Part of a small language model's weights: RMSNorm before each block, untied embeddings.
Each number is 500 + 50 x the weight over its row's rms, rounded and kept within 0 to 999. Layers, rows and columns count from 0. Numbers have three digits each. The size before them is the row's rms in percent of the matrix's.

# up: layer 3 MLP up, 704x256, rms 0.11, rows 624-641, columns 0-255
# down: layer 3 MLP down (transposed), 704x256, rms 0.0602, rows 624-641, columns 0-255
# gate: layer 3 MLP gate, 704x256, rms 0.109, rows 625-642, columns 0-255
up624 110:540540470508463517499473434496416496599528469469464560500498389437531452454512455583502479452433472565407638527448527505520534487524568446521502497516511581445434490494512521512488478521529432536492464552423496423504520547568420377507522522613497374492443539401586497541492527551533509505496505568411455490592483533535556387473530422536545461506532514433531450513513539537593500580537442538569426606466525499547428619437460464525524440501592588448499484552367439411496555485519475536442495583551523475527509428462485408515489510534564520552504460536546449495436553522532511484469498423534530429497419507480445531486545429416499464502451531512505470473510501442459506480425543563524493546577449478447511444427512471400544476495539498485476530510567459480584398600516485
down624 105:589524518534465582486517519531437436476507463474461375568389454443470620528460507524436498543514579445517574447494500537461463450444501466406499498490542542493416452582532533579510550540449424425472621561532532543506372535450554521450531495546494449509547587469483486550536640554535490474563558442454483481512461525502520581510460464531518482496443530512468573445487528528500645500493526537511459495591529487497459486491514531476459504492469511524604504580436527494403507524532504422462496384476538575513495570471468517455516456507537366476555475534492567456446466551578406515488498527526502446468564523474486633558532516495448535531514494485487493513543380431472479532484526427420503478551489509458506535426514427421503520483441517429382460481432500508407602579456524
gate625 097:522514434519480505443626520503565583439481520544430567475595483563581521470571589502429539454569540526458503517496442520535550542554555478452420518448469481528468534464495551568542541599483562519535625497443562472495530557552556569494463515594500426493528563525519495503496540470495373494477511448426562437524533540528520511548472433612528562415467538508417562406518528494510504608512558539538575491483503591480450478518496490573450500549454520480495611490456487543513521521541528550494415497486552491459444503580475626476532515415580520482440477461501486499495551529469497442418496535450522480442475533555505441421389469542523448510474475481524518514490371489525505447635585455435525489551409441505419533517549419470425541471585469535493558544562465444510537613508505
up625 105:526446526590495507467463438463413525481516563500399483475557560522495560433561456430559577516484525551494500505380425575490485461588408475493465449569531479529517533522484357524494398405463470533517525497486553418510521506520451525445507534438605605520484481465493452443522480613591550417519475487475521459571533387456484559494516537513449522415536463486459497519477557479463391484490570483391495480399533564492482590497433516511518562532432402505562511475505554478455483507449530534505477492506505498528501483558549462493538469443393515518492540473597425505509464558386499598497455445506558422552515460506495561459506453459554512473497453544416482554474525545429557442532465482436433490387529525533462488501528478570454475445503542598583411438452451485395513524436556
down625 101:552484415521578520454420516464589523483535506562479492443472555470567493442469477509503439528539438521454541521455429495492535541507482455552534606445442506483482511513465503529459571489620588458540600518538533596513503507519530499463476546405480529516521483483452436482546516483529454452442495461493546512444547461551569504473420509556552586462511492563541484442501498478511582490548564502584508501483546582501495504568441521520445522478468473475522515576462484499391426332468486529420333557504508490518478468574525551491597428429615576431541514429495568430414485559416434564416474464371578454505483495475494513502449459463404552440605516597418458480526501479441496476500463493582580471473451505590403451471414457514489507477426518559502501475532485503501512515492549
gate626 101:528407429454476432492592610545555444511431477503411472478488482522507526465480558511525553536499518456407487471490510546492440532524454497533547401481546571542544495503548513479525441533469498495564531512524522492451558528581511406501553472634523550368456453547439433595466395528476544525449471483610453557536523559486554523508526558543547507453567510430502574583511466489543609551465548518517470485520517512330519492486518441451434449529418470427479513530508526474532445504495471478435494551534411416459494457468513523432472627556435462466479501461522504471477446457505481331557517492456435490482503467480421521481493590532574489467519558524553571444465431445517492583496543496511400537557527509544593584518572534525403556527443532423562482545521448428512508533493456
up626 099:500531513467361494572596503479445469554491477540441499463516514497532503402584459444532512431484512498460511509516550510505556501551461380528528481547589521553500621491497560457528562446501506492557543462588473544460499606578511452475487476549511535434506505593492508499492480498481508587567473457512487569499595462524537553538531521577503489491564636398492484453484414521578523566524525500467470467507599524401482519488497501518488538461547476492430551512463582426512453406549474511454493489556485427515480482552478505486483467505414398463499470438420531446574459409478573470583477364467500475487529439450569533457460591520501439490544638537467559518454540448491447502504493529528424518474589503507529591581597592546458456457456390469518486624494478553547531571481493
down626 104:577558542519482523521504573571546407576494483489437515496481464437415519455596560444533432556500497521519603468467498518477558536507432409462492474492538556534538508534542542523464493544561522483576481531558522512506473660597497435533502485542439499395458508579466470548483509481519458527495490536533450620519498498493584520457519620631545458606504497487549578534531457533541508548528566395479527427575482470420450571473550629479504537520481511532471457517487531465535458453468430466443437426509473483470525522438491434465507539424520455520542439469570508500552505415526464513458418458502510566492460423596514456492470512474453473483455565515545596547387504404518493636459472416478484581508515565531468576499457606590506540496510429556416460550547531471450519514529482
gate627 088:521439580465516424554515595496437491512522477519532507564347509399577474584475487458477534400453600485503555504435525493509462476445434514452452562654510491551481440534517524562513472554499544463444338462518483545521555547581496489552503521477488572527632551472450415506548574487595547566542481483436497565593492486482512374523459436409504451468499490559488483413549453503446465442505469477394488525570553530491561530431482390502486486475537522450589552506527512503571562515549521448500542442531544539476464414519507609441581464489482514567440538559519503436557483552603517536518438506538543601500468441490477519480430449452515587540483504529509479478467460567555493531502426551599553535505535505469459460530458481476525485446529585438501443551465477503522514470512535
up627 084:484502587551553436536544547416410552501544467515508591473380577498473461490501565511557516399413537544546604474405486468486488485465441541507397511554539514497501508444501507627462426483517583468476400519542555529537526517497514565488536526554482510468502520569456457445489514388575453426579517452482546454505543536536633393490444475457461503501545474581553513495448516541559424470462538487407509555484482501496511494371477507516471498505463469412610529479497463556557480562587479499529527474494523475504482472496555548447499549431406536539489520457528453423570483510585525520590469492589538541512501551465510526501498497454499553517524489457452503366550415496546459522452449508581573537461552519478501519554524520460513517516647561514537400586371484569558480482517571
down627 088:476526443485587520639417622538395504519557551505583439466483468409439484447542543530484474474475568405519586516424491453532563521465493452486504527595519504362477518542461533520433524470492546488468466508529470511486475431451454504571482471505584461508493561616507522501520654439644500553551418495549510466529491434448502463556534514449482488474493515555500483562594535479518510520557503512505493523521480523390496434535580512607433542468420543535557440477564518478515528513506395508487591519521512421453502537450451522554494468527599501481443517483495495398545511540558408503520572507591501508552481430500521493528447507585594557426509553536433507450581532541498512566499376538548491549499520560516491495573492543502498604434441442502563548516450526439559528467468518
gate628 099:533388479494503463512499491496425473570466463556582528471598493520492491521455449581422571459503492519571567592546578586548510479501575490498503497458444523562571529434479411542447472558559448406509566494445473596455431512512510437455531557438419576522577534518429390436586558516589504553458482475514529551514502516398515508513528552514392439472600503566551432496447524425486474510516500522453527481568466570506403553504491473541462592524555537467454531470474470503489412492497498546557529508579489544474588546472508511472421458514559436531429533417511511533565512535557566504448435520534471458504437500437484482546519404538550521374520480600429511596534523537626509463531423502504509478592563382437528544486421480474557485502522452481473427509500469479561507470561536
up628 101:508554496560564472563539503533523539529407360451482471451427433517551446465519518494474562471413503480479521473484535563458524611482451505563506537549447454464599512507538400443509465441494548508547543532546564541613541509520477556525467403490467498468514519334472493457479520450568456481440581587500591517551517504454439505616519541535434453524534529471510493572468479456510552470519522447565483501470499523533417535511446511513543626535513453451423516454548448445535452567564500490491500592549475552465497555394464553529497576409534329499527481584529462535557514507474573525570572536468475491509452461478623519434458428494492464570536471430457520538538546486487554487517489369565487452569513522489468518528441518524598556597549490466506509546462477582504523490505576
down628 098:471509504481549565472421469513520556515481544459566360453465539444478437568474487430565560483551552467475499427589445458535445598489557498551460430420461492462414498513461434516562552522626552554479438604520515489433450597481486523425504527484440473571432624583570537498491490545492575525409450548515481446459532505531525431456504509368497480519474504516477395433583524491443450493445494504447498482453458515471500411530538498475444552412515466515491451536447464495549549536584473541512599548433586466495467458472378492524490531520555584529594460487434509460507598439504422432513507514550502523573482467543497444622422496476435489520463462509458454504498545535446649494557502523505510489495585513462491435542558475469444575537482464501539536489499608463506523478509556
gate629 097:499543504456545581476494442484469509450406462496505483460442498512481497520482567533476491516486513551532522551481417456410491396609506608531528523484453510334479493537467422505460537475486557539542479538411540555636422485509476535546471553541517541566494470482561531470553473482554524601413468508504519578484521528537445582481481453474577444472518573475530549609473420522503502484451463558455545525505468461531590464510495547493538424455519472539509468561524504406593447568522446504546546585561521514564426517465492488513400459401495449491517564477565469504549529487432474442514534473531468472386464417509458394452555519606510454424522486543553465511537529438411369465530548457485441408575542553449451427515543541425462532477503475573399462475426578515493455523514559
up629 097:520512424426524523437532486440437512508367515500449506571495487567494403549564668504467515564574477478444560528515540544455459450581534521471459588440457446446529587532513543450551509494501517548516468549556593503520510545535516441496533494394583609547489476484532551448428553516479391455505439412437449485414492418506456516467430541467495527471591475531493549434577416560540503531480462529414424546514592475541507474509594546463509523477451377471417473478529456564503489407446380397475406547428593550507427558480520503554476501510422494515497440509574533481489486532507497555529530574476529555536442506437541502458516538488443530447493422486516427561454506510489504443529525524474484431488579553475463476504406515509437540420487572503533504530563473496400516512459504
down629 097:534472541501530464512452539498494500465618527561543421441575482387616497531469562518506533481424445558602523557465496417485538533503449518468503523495494469626473445499399475459508573535522418521456528466506496454517542562576508536473521497531498536415529469451433426502462414451465460560567498515475500566539455572507507468416552447443466550508437533492387496553526454535528485502469529542546553500458464523442473584508514359496510441576591508484559446556486447497508496533611508581505537476428511414429456424513532548486496594553445465478477499562416370516554420521486520526496521472480479579569580530524568474469469433406556401513475493548467510444484515533547548486454385506549515579529460510487573550506493500447586444451456436521523502491414425484560504519367466
gate630 101:509586498501407485514541501628444520540490527509567547474465444518466528442546435517528431464571515517567422533547524434493471526462514473432573394507448424499438589519470479516475515553533622501589563482475567498452472476582537462564519444465536512426506456503425554374442567525544448511426405501549525523480508494456514530506521492524532572497439472556473455511479523587525509493536520450620527476444459511569513474544580561521483474633518550407421527420586586528487511501560422525603549536451524500522467504498541460500509457459508501529454502462490565442544540478567508562500499502423452602482487524473485428469523402598578457546451530561634473536493504550482541504477473405476551509562376507427437434594517498524523503454496515547528483539432495489615406520508482
up630 100:447581634472414403445506520507524495428570468500488521429498413472534509509556498562482509534473509523557544463497393497505459492574529477487511524506430526573535527494528500552455475429495472560480448545538536469594510527511524449489553559481498554596529489457503498537603528547508557486511479500516530598525538572517519466447550496573502433535496465528467394499562496542513430527478531567460535423529420602450567537467481496443500568469500511410474396441498568445477486390504517388452509428502483443590568446463577489423559571565486491446427512402462493501421542515530498437604533429521509536464403468414462560473544528527517493418551510547531476424537573534520418433511445523504510523467461437483440503452504424579611446438474549473423425447522569482414520559395462
down630 101:538494467512485517551487533445506434525458555479536536480413605444499514426531516510550530538454494503477414539518600500505534516386490508445559498481545421478428446544437501482526558436465530489397438571529526469438501525587569539518532493588520432540466585468528488439432513501460412502417544639535458497460422360451474558580496539473528528517496584418494546489472511555499461540466514510521536542441572409541461385424566478523556553557502513568480543471553560484489482464476452510521498523514561460428508540601522492533521469413405543528528476494473509566503514508445520465584516501496415443518545530523455480532367522515522436613478557475573410584526431471490568490525531584484628441524525511550458463591587511516492596569500508511485491636464509508516477480546535
gate631 101:532467546478473557442550548439583494485469597550437447604422490614586476536590592494578470527514483516515528471486551497482473563507557519587582470444531490564536478516484582525493544522569451594488461408515421462539580532483434562492480495496495514464515423491547468453512645546514536551511456468395509481426484464597509522544507508475434438468539442425574447562524511434477490520535549433506514475536568504529472496344431509433471522537609577557489567518501555567484485462502476491404526592483523505554530398431537531507490479495587551576592427453534561490553507359496522496515468488495472461433490436481558469501523489478482478453519461515514560565464545509486590456442588432493529549482473483449509483524410503551513417535474461525476450488634455488437504488575488
up631 100:525506590481558485547488429584476554555506489602571510445527476418415508502418488530519556515552439445465493534421522562556501513553551624465452569484417443559544528477561514537532515553428543418592539447475551455557518426521524461502569437571502614479574456528422577497439510459501570497498427498595524534561595612455620500420533529476589517527540526624468549577482508521483480517558511443508494509563534555450489458557519540546492483471492400488438487500430413493546491478488557511601554483492471471509523514492535485475445486495512536516509592527509437494451503571406548523501502511536617485537472543576487480494485516450502486425472531507588560423595437604419476448515461524551508469466510544478535485548573474497479440390498524409472570538545455493582467548438534
down631 099:461507473536458417427502441510533458483617507628368485476468496570482494478370472465553585533506549433534452472597490493431366427541597550575605437554409511541510504548507601491469474466426503543435416499472478469459573513501560499526538464439493462500478520484421480582519434419542515462476469492497485494486575568533433476573510477506503445472527512462455496635516464533567455499433447509503439547497484383574494602503497478547529487447474462529500514524409434567455549460536547415513525462520537467493550522505520588556457547489528413491537436521565417540429562455537433516550584505552500563580493471511571477494460520548438423485496477529513477469501484479443514449493475509482481523434452537537443557539509534484438460548470590508522555515585498536565515597521627
gate632 093:526459491466515524447512462451515461533626356513425502514508533514357419464513468439454575502481538467450543414579539471496554448556509528425497485455556554450574475510502468538466521460534528580460489420443514502503486504552425561485525489470493450499444611551567455518508391639531493548592494463528438434493562473512416453551551448467494545498473522439570489641531524459517526459451482531533545588515517519480481556475503474522568497472586559587469554446515466558575542554531491544554481504501522482426434390554504430438486519577534465523442548545525391520558494415467599439522501461462466565421518540507531465465455475549563401502472439492479570465511434490456461510545428480402524541517463463543542550513593511496422621531532515578475549440472486523473485554537442
up632 097:502493463595503505586453547483449553515510581474494532539568455436532523487437589594611443515453468541585512467491511456572461524481512431530575549573550530515438532523551444427542519488501464518539470475476461551436540502556554485530521480452598451572486477506379436598473561440513460442510438527523573612497502539486472554560546523411505446481524529555386538436529460486467513484560464499454488576570562457440536561442510481455453508440570542534540539479479517491496546497459516574474396537494536522457526517476466539479518446517454512546522368443447552597349527556559545523557463447521539409580548488559490579482423516489465536589500535486490473594496514453575623528501620481543551456525506551503487484480518540467561505532469459471502508552503484457609441511598610
down632 091:424437545599412464425513601550531503615498579452510587467559451472509484499491513490484415537531478519538436476500497537463497563589604431504556519525404529489482563535510570484462479582453573541579487499486462506512489621483473415558481483573441458492560477495417527496515483464456566550559588509524533654515378479576468511459501446527543495489483485414417579441459516489463518459543548360524479512491540492471456515506461494475516483528484493489568533512526474495490514494493578456400441482539584501549499525514489529385492466518512460589567529468521503563489541491542558422552559523499532529508399478539547597492436470515469589630443458437550439479437542458543451478475531486441481431550513422455489495481577529519614475459392496481511472546499541443602461491460565
gate633 103:530527495466488532463530497455510617515531541525542466487490417448632574504502481452535468527472509501512495501531621502451565506486493517528469444496474518560594551530490506491385643434510435495569453511532499421491526480459548519505476471540527480604483570461516500544496450487480487527465513501568478389577418491499534478440562403530505584514367578487511441509422476499438500522542508541546458520505441533393477526518376493578544506502541466536502560448488533483498494491435414443496470446552563457481553469540575484530523430501465504542465469463539573535501470443612530520595493538460507623510493478604538439502458509541562472537638638562496490469478433528541622580419524436475483459524443436528512506487500439540411457604509501523443591511405494485531562506498523
up633 103:469616529548436436518492482552530583546578488587487489467473470523532490527511462570504517525498500468473529525595582423602499513640514544432477539494461518493427431461400553438462543462448523518456471613464489481511480500481535402457444557518581398436420427466495486457493503558452423419457436564624466441523514542548585584504476450515550459606483513587510581441604517499515483447496408489459536522547540506573511508496452483563577492433479521476465447508431483493505529492516501522448398534468513533477524501464513460448614426574537543582453499497506453459471462479462500518517602491485566485465504405506433536536600466475445439604461429494387477524456606468484513459471561544511402504510475449454528583608542444493484442504500570492465502527531526465507537497468527
down633 101:457551429454560525506563517459529475511509520493392451460496508493594494527466576491516613553496420466544432455491488591526446515486502525534570601521505476593566481537509450494568551536522555564485683486501507462506461554472490516576573446482466518517378456418477601472624438428547496583528404541564464500555463437467522557481553522477432505499456557444438512513547531542493600532562516565501454558394421477537571457487408511520479463432504486499479568531466542537504621524467491472473500480487455528489485500611435556564490480474485469485483468473450495432494504477497419563563506526474507528430505511573498469454424533541530422512490608461540474454590432518483606449486423512542495495528534511522495573467464535468577515491527493523488479454498360548588613471536430
gate634 103:526413499566512534469514507465551534574452512445528462501455538525488536457498501520574448506545541508463443504546598529397457469487550413415486536490514454471524485473431431568548558540545545490552427532446515508463470508542508573571609441551542454556475476577550526458594503557498502473520452580487441495518575492550480553496484473531478530505443545455542507542441520507419419563471531431359554539525513499476519475459407431538568484431499498450487529450508442565495540475441460531572420528627483579472524418499584529463527543519421530503575550541490574478602501456430538379553537492543476495418535502510403437541497486502547487535555454566510551527438393477452488612551483647416562526613554502554424544517502505564444544518524579494532539530548547528504584472435475
up634 099:485531503492448428460445561524413513436492456471386485500443555596504503497509523642562500600480469554465442437441401512540573517499461437517402546530493535520517475551481577529541460534411498537500401490505450532528443521495500483522480561504430464546441488486450457530495523523532399477458536502425593530404448548453419448471508507598459504514493468517497480493504510437516445432444462448476437471577483514554465482483435626481505450537493486442551540540397517500512538496494477516489501456499414416544492553537500495570435426424450501439539425434599430477465493425513376559583443447480460526537565481417606519447553489470454415431515533522488536448403559578460457456571470531487485527412499536438602445558540546491473511562537566495442537507525491415567462553533563
down634 101:530442456500487569545560525492527555520512449526524567505503445425617545597527462448518558481516467543534511563494570464643488406477560518522526494553466413438478434539505504520481512472506464489487505462502509551347510498535454441517437554560472486459581507494504508484467370570461568504462520502442549517541459512577540419606458548564487483523492555530362478526496523467445525528504561461430517485447483448524560460592473454499553443564532436533484529484474540540488327503494469513533517552543504495568445484509541586421525414566430446514497502532456558485569486481523537521402443492444504463520467557522428565492457489471486444568542568586423486521536474556464534531382538390466465475468427560487507451583607523430524560600453547485450492485478508450544542454557402
gate635 101:511470534451454432497514503476604541478492458481435587424587384464490484571567565429408456524482578539561427430438561517577493482439477505483518628535483528572527513418470429549442489486504552550540525524493548510477558546495501619490418493563463562489514472540487493366515559518548499572518538511587519433563491505548558465519475546477616556437479513544412511522544408456437500442546557500629588473532549542396512374528457462508472501425541545482501482409538464514455438541536507552475460517476491463467510527529543544510506500533537437558452550423516486460585461505484501492526493558551520504573494536513434471460449489518437512462486483429405587531595591452483489515485560486483465462470444489428499446553530440437568429415523495414525520573502471436419508446529419
up635 096:484490508511493501529505474475444567555587430538499513527514453546444552480521551491573508555580542524489526460413436560545461558563470482521504504512569547454535446547462544525469503590570460458604580403487467445514496576475555452487502504528418488529454481518411496465505470500539559620484425466519514493489466504438426669468541426573579540434520447543502514495544482449496462546418583519568504553473520496454503578516482481369421514501466500518465578508469560523512436499501471507514544551443382483498477550479483437522456556510503445584350563532497496551439438530440462497451445457488522552527482569433455481531412516498550453464469508546503523648589418558495519464552523458418481579526497553540492569433596567490469438378546463568457561496477465402504513515464450
down635 098:495486553477492544502431524526407531569513546548477514465543494507466633505462478528469497455501483532544468546561440636524491513550508455550463569462438535474512549339502528524468461468633488461520538503569510543428483552437615557537509428482378472519533463527519505484475423405542452443516545510519448462471521520575470557538540503536561529464525518523438555415517439497518546515529619459516493494408502481411519497504542397473513547511465472480436499545415564555472500474477583421518333531475487553514465565528602499494382468476527500491524512498495492639504499563476484612442533446456518476471475522519501502558499463506447434455522604388458505473574498537494497518413431490549499484486536455487509495482474532433413522511639566489549511575538464386452537521498478
gate636 102:481506530547568495518501525467593495450539419551493568443448559559546539429519528555526534505561514599589476583528503470538525471549515477483470548543484498438537427483538394496432565540476585401488454440577613545448530435538522481575478483415541457579521491559470432467512576561520517434531437509523585596485440457518495533618545501437505570617493586512541478480546505510446470468538481479542566591479478458490383405578462509477454446564490576558499501543448558448570463590492511476514489505551488472514516565447563508502562493546460518470499575585484482538561458492483434408481486534510475555600494502504491408545432510503483551480482500574553480491581540488453503465501474519587445521526548431514568535593574474552435521486401576542537517441526508546549589449635512
up636 102:579543447570534470493484545530629508508544514468450569436475521499543494441513543539606576576603508572547484589428479476507405506571546432536486431468528475447534475461470522464527527524412524523487475533546429531497577479508573423480472617455507549511493464566558488537510533544528568547417501484425453514474557467551524498552489530459527491558461500526530475548374445468523510519560382566628510499508536509476505480526520454402455539455447595584473521534549442529559437603458583531535459541488504525581450592426629487532491414520529510475513566520455423529571520529522440496490455482503527527563463496552382494526501466491551563519478553522487505497538544495452450580506532550552483490555449518551538474497563591554512423484424505565545583470479599593605565457543512
down636 096:489573493488512424403446482520495535406534458546523561349422531580555521467589529620466424468464524553520477524515488396592499451432500459571532455532475454541476443459538520542452440530471599517529479512523496494498498437483510484490463489531481429447569519495584479559520553497527483461486449487499495526595488478503515481430541452520458510413540469469512485475488476448503402490601491550504489517445449432522463506493465355438492578529515515570542525643495447545521534534490485518499519567497446512494486598388610543479541473499536471419501535609486639481554446528451447471463506433388490508507499509581433466511527502619485562493502495424504515423525531594491533466640533457528515563495492531472539631486508492581406475517527513491513530483451568540537579536554527
gate637 096:432491526631465446514467573549472469480588490543476393541554587528486531454567436522467599572566534442551530538563604470478497403546581532515552482414586577513534458541515460541507566424516550480449492410533484583517403530529578404498476468484430527479512506491507539535563479473455560529505455472473528520475465415448406502533487435511427525543509490521495535429395581561519462504531528418465475499484624450513474555488427491502506543467510443471440514496572517485528458517554441611554466460511433484509539541437524466442543488525496459525466550501493496601537559494474572471498415487494564575412498504529494387567435478410420580421549539500488466429509505418500532522545440498510538457580530414542495426509488502528390515530507442552503542532521513529441480372438432
up637 106:519573517537533524510478528515388420547529405463493567570527585482425488450458461489425461498527454526505511634437418499435468483665482514490525442523540536526559507510540411495477513613499473476469487459462505549473492467481497560459457543429468502490525508499499419561529458519417603501504516548528554603516498422494447509497437498455515521446462571469597502590452534535523504515367646532546504493452482414455462569486459509567600461522443589476522419580462493440545500517385496599534586460423468468468515537417509455456545521555483466489526573505581560479461531491450543457484533518523513493566469440426522449502502494516482462471324527467501437467448592538527492459532472524517437438517447549621499573444475429483469481508456498474543512494446521474512422508514540
down637 102:543568512415466522563458477451448463478451341493429578555478519528551519486466459523403447483511468523524549618473472374502488498551505463505574461531554613434457466537491455586462560525574541460568509544456515508550463470543434530524526457410466465473448515448474435498470491590506623503494550542517553493492530449421495421525503515393429569433531418553484449605462537478584509554503549493482502491455570527580530526537490518572563518504501563480583483522431520546503495406482499599553486476509503492453581584411547506447593444524499501497502495534585510472483473473527606470481536579480463465493510483522510435550556526475487489432452547401582488487463515402535515473549619549421404416480485545514547436491452465434495548503500561522494472493550397397482524482517567
gate638 105:472469498570423556466502487555463429526544467532449479518424467442522522464502478497606426442469470393483390455471476530500490481553510456599521504531574519467412500499524444448545473454491479542578464512513539512494444418409558512493490454573543513529570521433507401479485405601472402507479455455462562526340505430488568505517534552542522561503519582443486431530485491531521539498517350544497487526561614479432553501526463517479500496509494583466529471561483544549505388562585427515504546512529587422501483483631551493535500540520437507566577496533552575453435396498464495564514458453481495520454617449504438556490577553587412488520474474491542476555532463450512536464521560522510579566508517548558524542505440551464499511490532552518435559620505536477574438552527454
up638 101:499554472565531502539479527533490484437442464543517511600556513479493543455462440471554415527543529430473553562457598485470536466510458498469561530492359535400547503382404483446463523509520559498523516396541473543458504473584429541581583531462495430567457596486605471487446551562416493465487527519467490494482459514493437534577553549516508465597584481490532488484452508486511406574492558545460498582527466449443478591552475460592479484465463559549486489520452549502577457510437477468452581497515462579464528560478483524534420491573460480416512478482510520434417461459568521560377420488484521565506458454556505525464466514372500480477469465549498506491426523516496493490482425556496463495620483359474435402481542397498573517511403473524487439520592529484443471479584528
down638 098:470463467401493592515507567597554487376459528427525563483427561545478498424444567474535469509492478560513515498490524505502537561426496525521514500459540522537538542475451463527537555535518447497537509445446477588432511456466457462514580512488483467590463594481524533486477551520398458521565492448450521489606479488566462531464402485577411502477500517493468516503488582520473480496516507522514463502483488555502554524552677462450390530515474467513476521542553464566522492525541539475450525532536498585385546481439445543517501499532563531501521510517478501490418511524562539503483557528400532439634567503472494476488589498410558449496545413580428384488470559655424537472439424442444471515450578492423490423524501446536602587456433412528531490404553479537463455556531531
gate639 096:501496518513517525486473451508512460472549533595541430496574473518421494574480430470402444567454484591489491487576540523587444615450575445520531488443454513464520562463571478376532467505565532472483524487478581509493512452549533584491494503408489438546507423424546442506555459490482464477465370608534472457613517427529538429503483441512546527537550534508510600504561414545490571511496428598538530473511473437520483457531489582436552537511585490463388454507455460468524541605444442485477528460427443528496461576525454462436516500466468476441444411571509464571486506423477475552474520530453487465540463498560513477527593498490407596444437459562455612528514470500585512549519453477488532640552481528387475553514471481501500461430538532540501534458525573543449482507427433
up639 097:458510487451555473486462558503558559483540438479474519525546533548511439501487614603484550469556539455512546588424439494508489598477606497513480446547504487539525492463514597567442558494458538538514512401604497491509506500601517490454528507427521410401473487477604578475471427538516472440570619563485409572505549475481536582504561433473464428478437447597539509519531418493546504512486511488501503477454570524439483549565624452490520556463573494405473581456532524566536452472584557498485559433542463459448472519471484518469528515490540454546549544442463481553541535462446465460507372477515467496434505503486438457519379576508572541510458503518558478562531473502548432462458423424568456532559449578509616488524435465520459534545512496452497369487564518535540599437522488
down639 099:472517500492490504561535497558543543508502475539544365511514469566577571526494528441542547405554446537496390485560501483434503518498504535446493442530543451542511423471561514496408512433490464497459473541528522590526496559496407516474511486455542447447401518496636418464509420459538520463462586465388443429506476476427496551455542509570470515554428485515536562481502434542558497471432533501495487474538512504560484538464459483550386496427577508481594524445488451455447495394532456470482540421501535516508471442545579551553515506531488442513455492455501559505471429471479449530515467475487418496431481480452504463523483399499496549437550404410548520547410598488534539343544470503500395429435545414501595491475591529491409410553539465566506528501485537487583590520520610
gate640 108:446528514453589507445484457534606505605550524486487503504465476558412479576342494544466528472466456580479453484459453500505539517551513506613458527544535493494457518478440448482469514459512472546516437485617532510556583474506470472536492503557416447502538508528495496435567606492527529573481474434505520546485508613442450551451518592427415549521602544483449508498558541506508466471460543552585482588559478500520528480442456518523508405493515527418585481603509424440609486475544503542520482473526561532547521480496468573467513554494516502506483568554599555550514536476417483445468442481409493436530513530546513527438494605403439460530516387523480492498473459447440488587433432464482621497482415484623610478544467419513502518474546552542479541561525526426488417439539516
up640 107:487473509495387523523473540504563452474450447495529543519628498571575544410516564518594541494484442441513503579490545515477464535509478516461469538431474529530529348502516451552450506484480535384444496536375511518532308461474446457540560469532500491435583530627571516515507462487524518520520523503510436437473430388589499428521521538485541549532438464526507401524438537454482442497570468460484492506528527518461493449529518503498467436475584464490517555389607523480471504520500514564445548504481508474516530538428535441490499454513486482458559444463570470561477435485477434470508430397423497517474459428523545614500407412489481533489453503540569482448438480460461480524533420474544451540500510606365429547471520527524423499518456524487407470494395513445543564547501527
down640 105:495512486548512509539379545492458536422454557524494503471453496457532541416491498544387497573540532516450488465520500549458485524518534585423504449471501524471516424496436506524494524478565513459488622601536444503463453573431549374485527519434493525476411425502492477473478456474543505551478440504487495527492430480489461481599494439527458479573496541535451504455428471490394487508507529459519537426478575434365436475470529446568576583544590523551524408422503463506438452465473631484598499541507442442500411582567616535429432456507471516444514423425512513486490512545461600541567553593469574593546538485539496519408491497438489464521534484522435512590602361481472508536514606498495512459428493483443389498506529552481474499476437496471523521487435431503518503525518492
gate641 088:522429534418504413428561435506504466488535406419455515443446442520476457442543545586498540488531572516513435489556534492500510555517477560458499493524604442526514515544563478498488492523634560528460480461460537569352465508454480458493490539541475630496474466546517475511527532487571566587479535550595430466536436508539551501451384479521504462546490445492451513487524498400472506492494460467565531519480591600553479538493523431402525552547519509441534443510436561490397561430526518550487533550457471446516506586528489412481537465581552453538479479523512443482559485508469533460511539492431460557499457556472410560487615541505578505552529541466538479496559474442500454468507421550530545511409505482490395478532584422481482394478432602618443519564505538633549541526490444
up641 089:498485526529457473484575465490556436461495377446474628433472472513470534548519496444468494513471443485472455390622526527509571531503554527388559523519503467495441471540566521622500463490642533466552503480436424440529624426453384568489471506496486560477494569532512494516510549559549545532494520485545498535496509447463493512371498496582468513543569510422503542549487482450485531589613502526580540473487496570498447529524421438522566623437542502566417514445555455538430490492566523391431484528536467575507453595495468454537541474436497465593580455498477601522501384500510591422491507451444474548430471563548488469469449469474475484469544583461464508526465441435442463567529452469504575475487564536523468544425533525503502493428534507507457448546543502526439509518442476
down641 092:514427384411487500532593415483474435469480365561516545428509508517536497563462427468495541558470453427561440477534513500524575452545562546471603581538469438481447424555565526535506479497527505407509529432552426513447518449474412544480498473509469510481502571436511512568486664499518467592502458548491538546457521483491538510471429569498596492544515471424560592437532466505585516491523511529664506474334596527466472581548552559555503550455586543504497481496459538531439517566460538439423520512533512489504574570527429393607539517492491565554514491529541471524411416505575501469438481405496498492492444515547487500475473470445515530467466514560489451467545577426494497488513461511545497471422536521538447422527476463491514563479488575505536469495433559540430533495500480
gate642 105:468474427546501474580508487355485427495511409541473514505476524520524490453507561414517511447487505540557537467548498500534485543455501532510531515525458490487567521491509537494543608437458549560501455497533559441478495420535430503428528546513432483467442451489511434496558412514407489523474441435571492525508407522536482433534529436448534446465502565450520549454489374528430490493609422432496509614559475497517387473507500434455410493430601497537578420471583523474421512506501576554457425418496381512548530449497488501578568486508545508486575440440490532594512644485481538490545432568527508448464534549499527388446513416527489501511444472423462546541598466437470467488539573474516466539484516516519539437546410408551467432552462537487482519418603421538551519480482491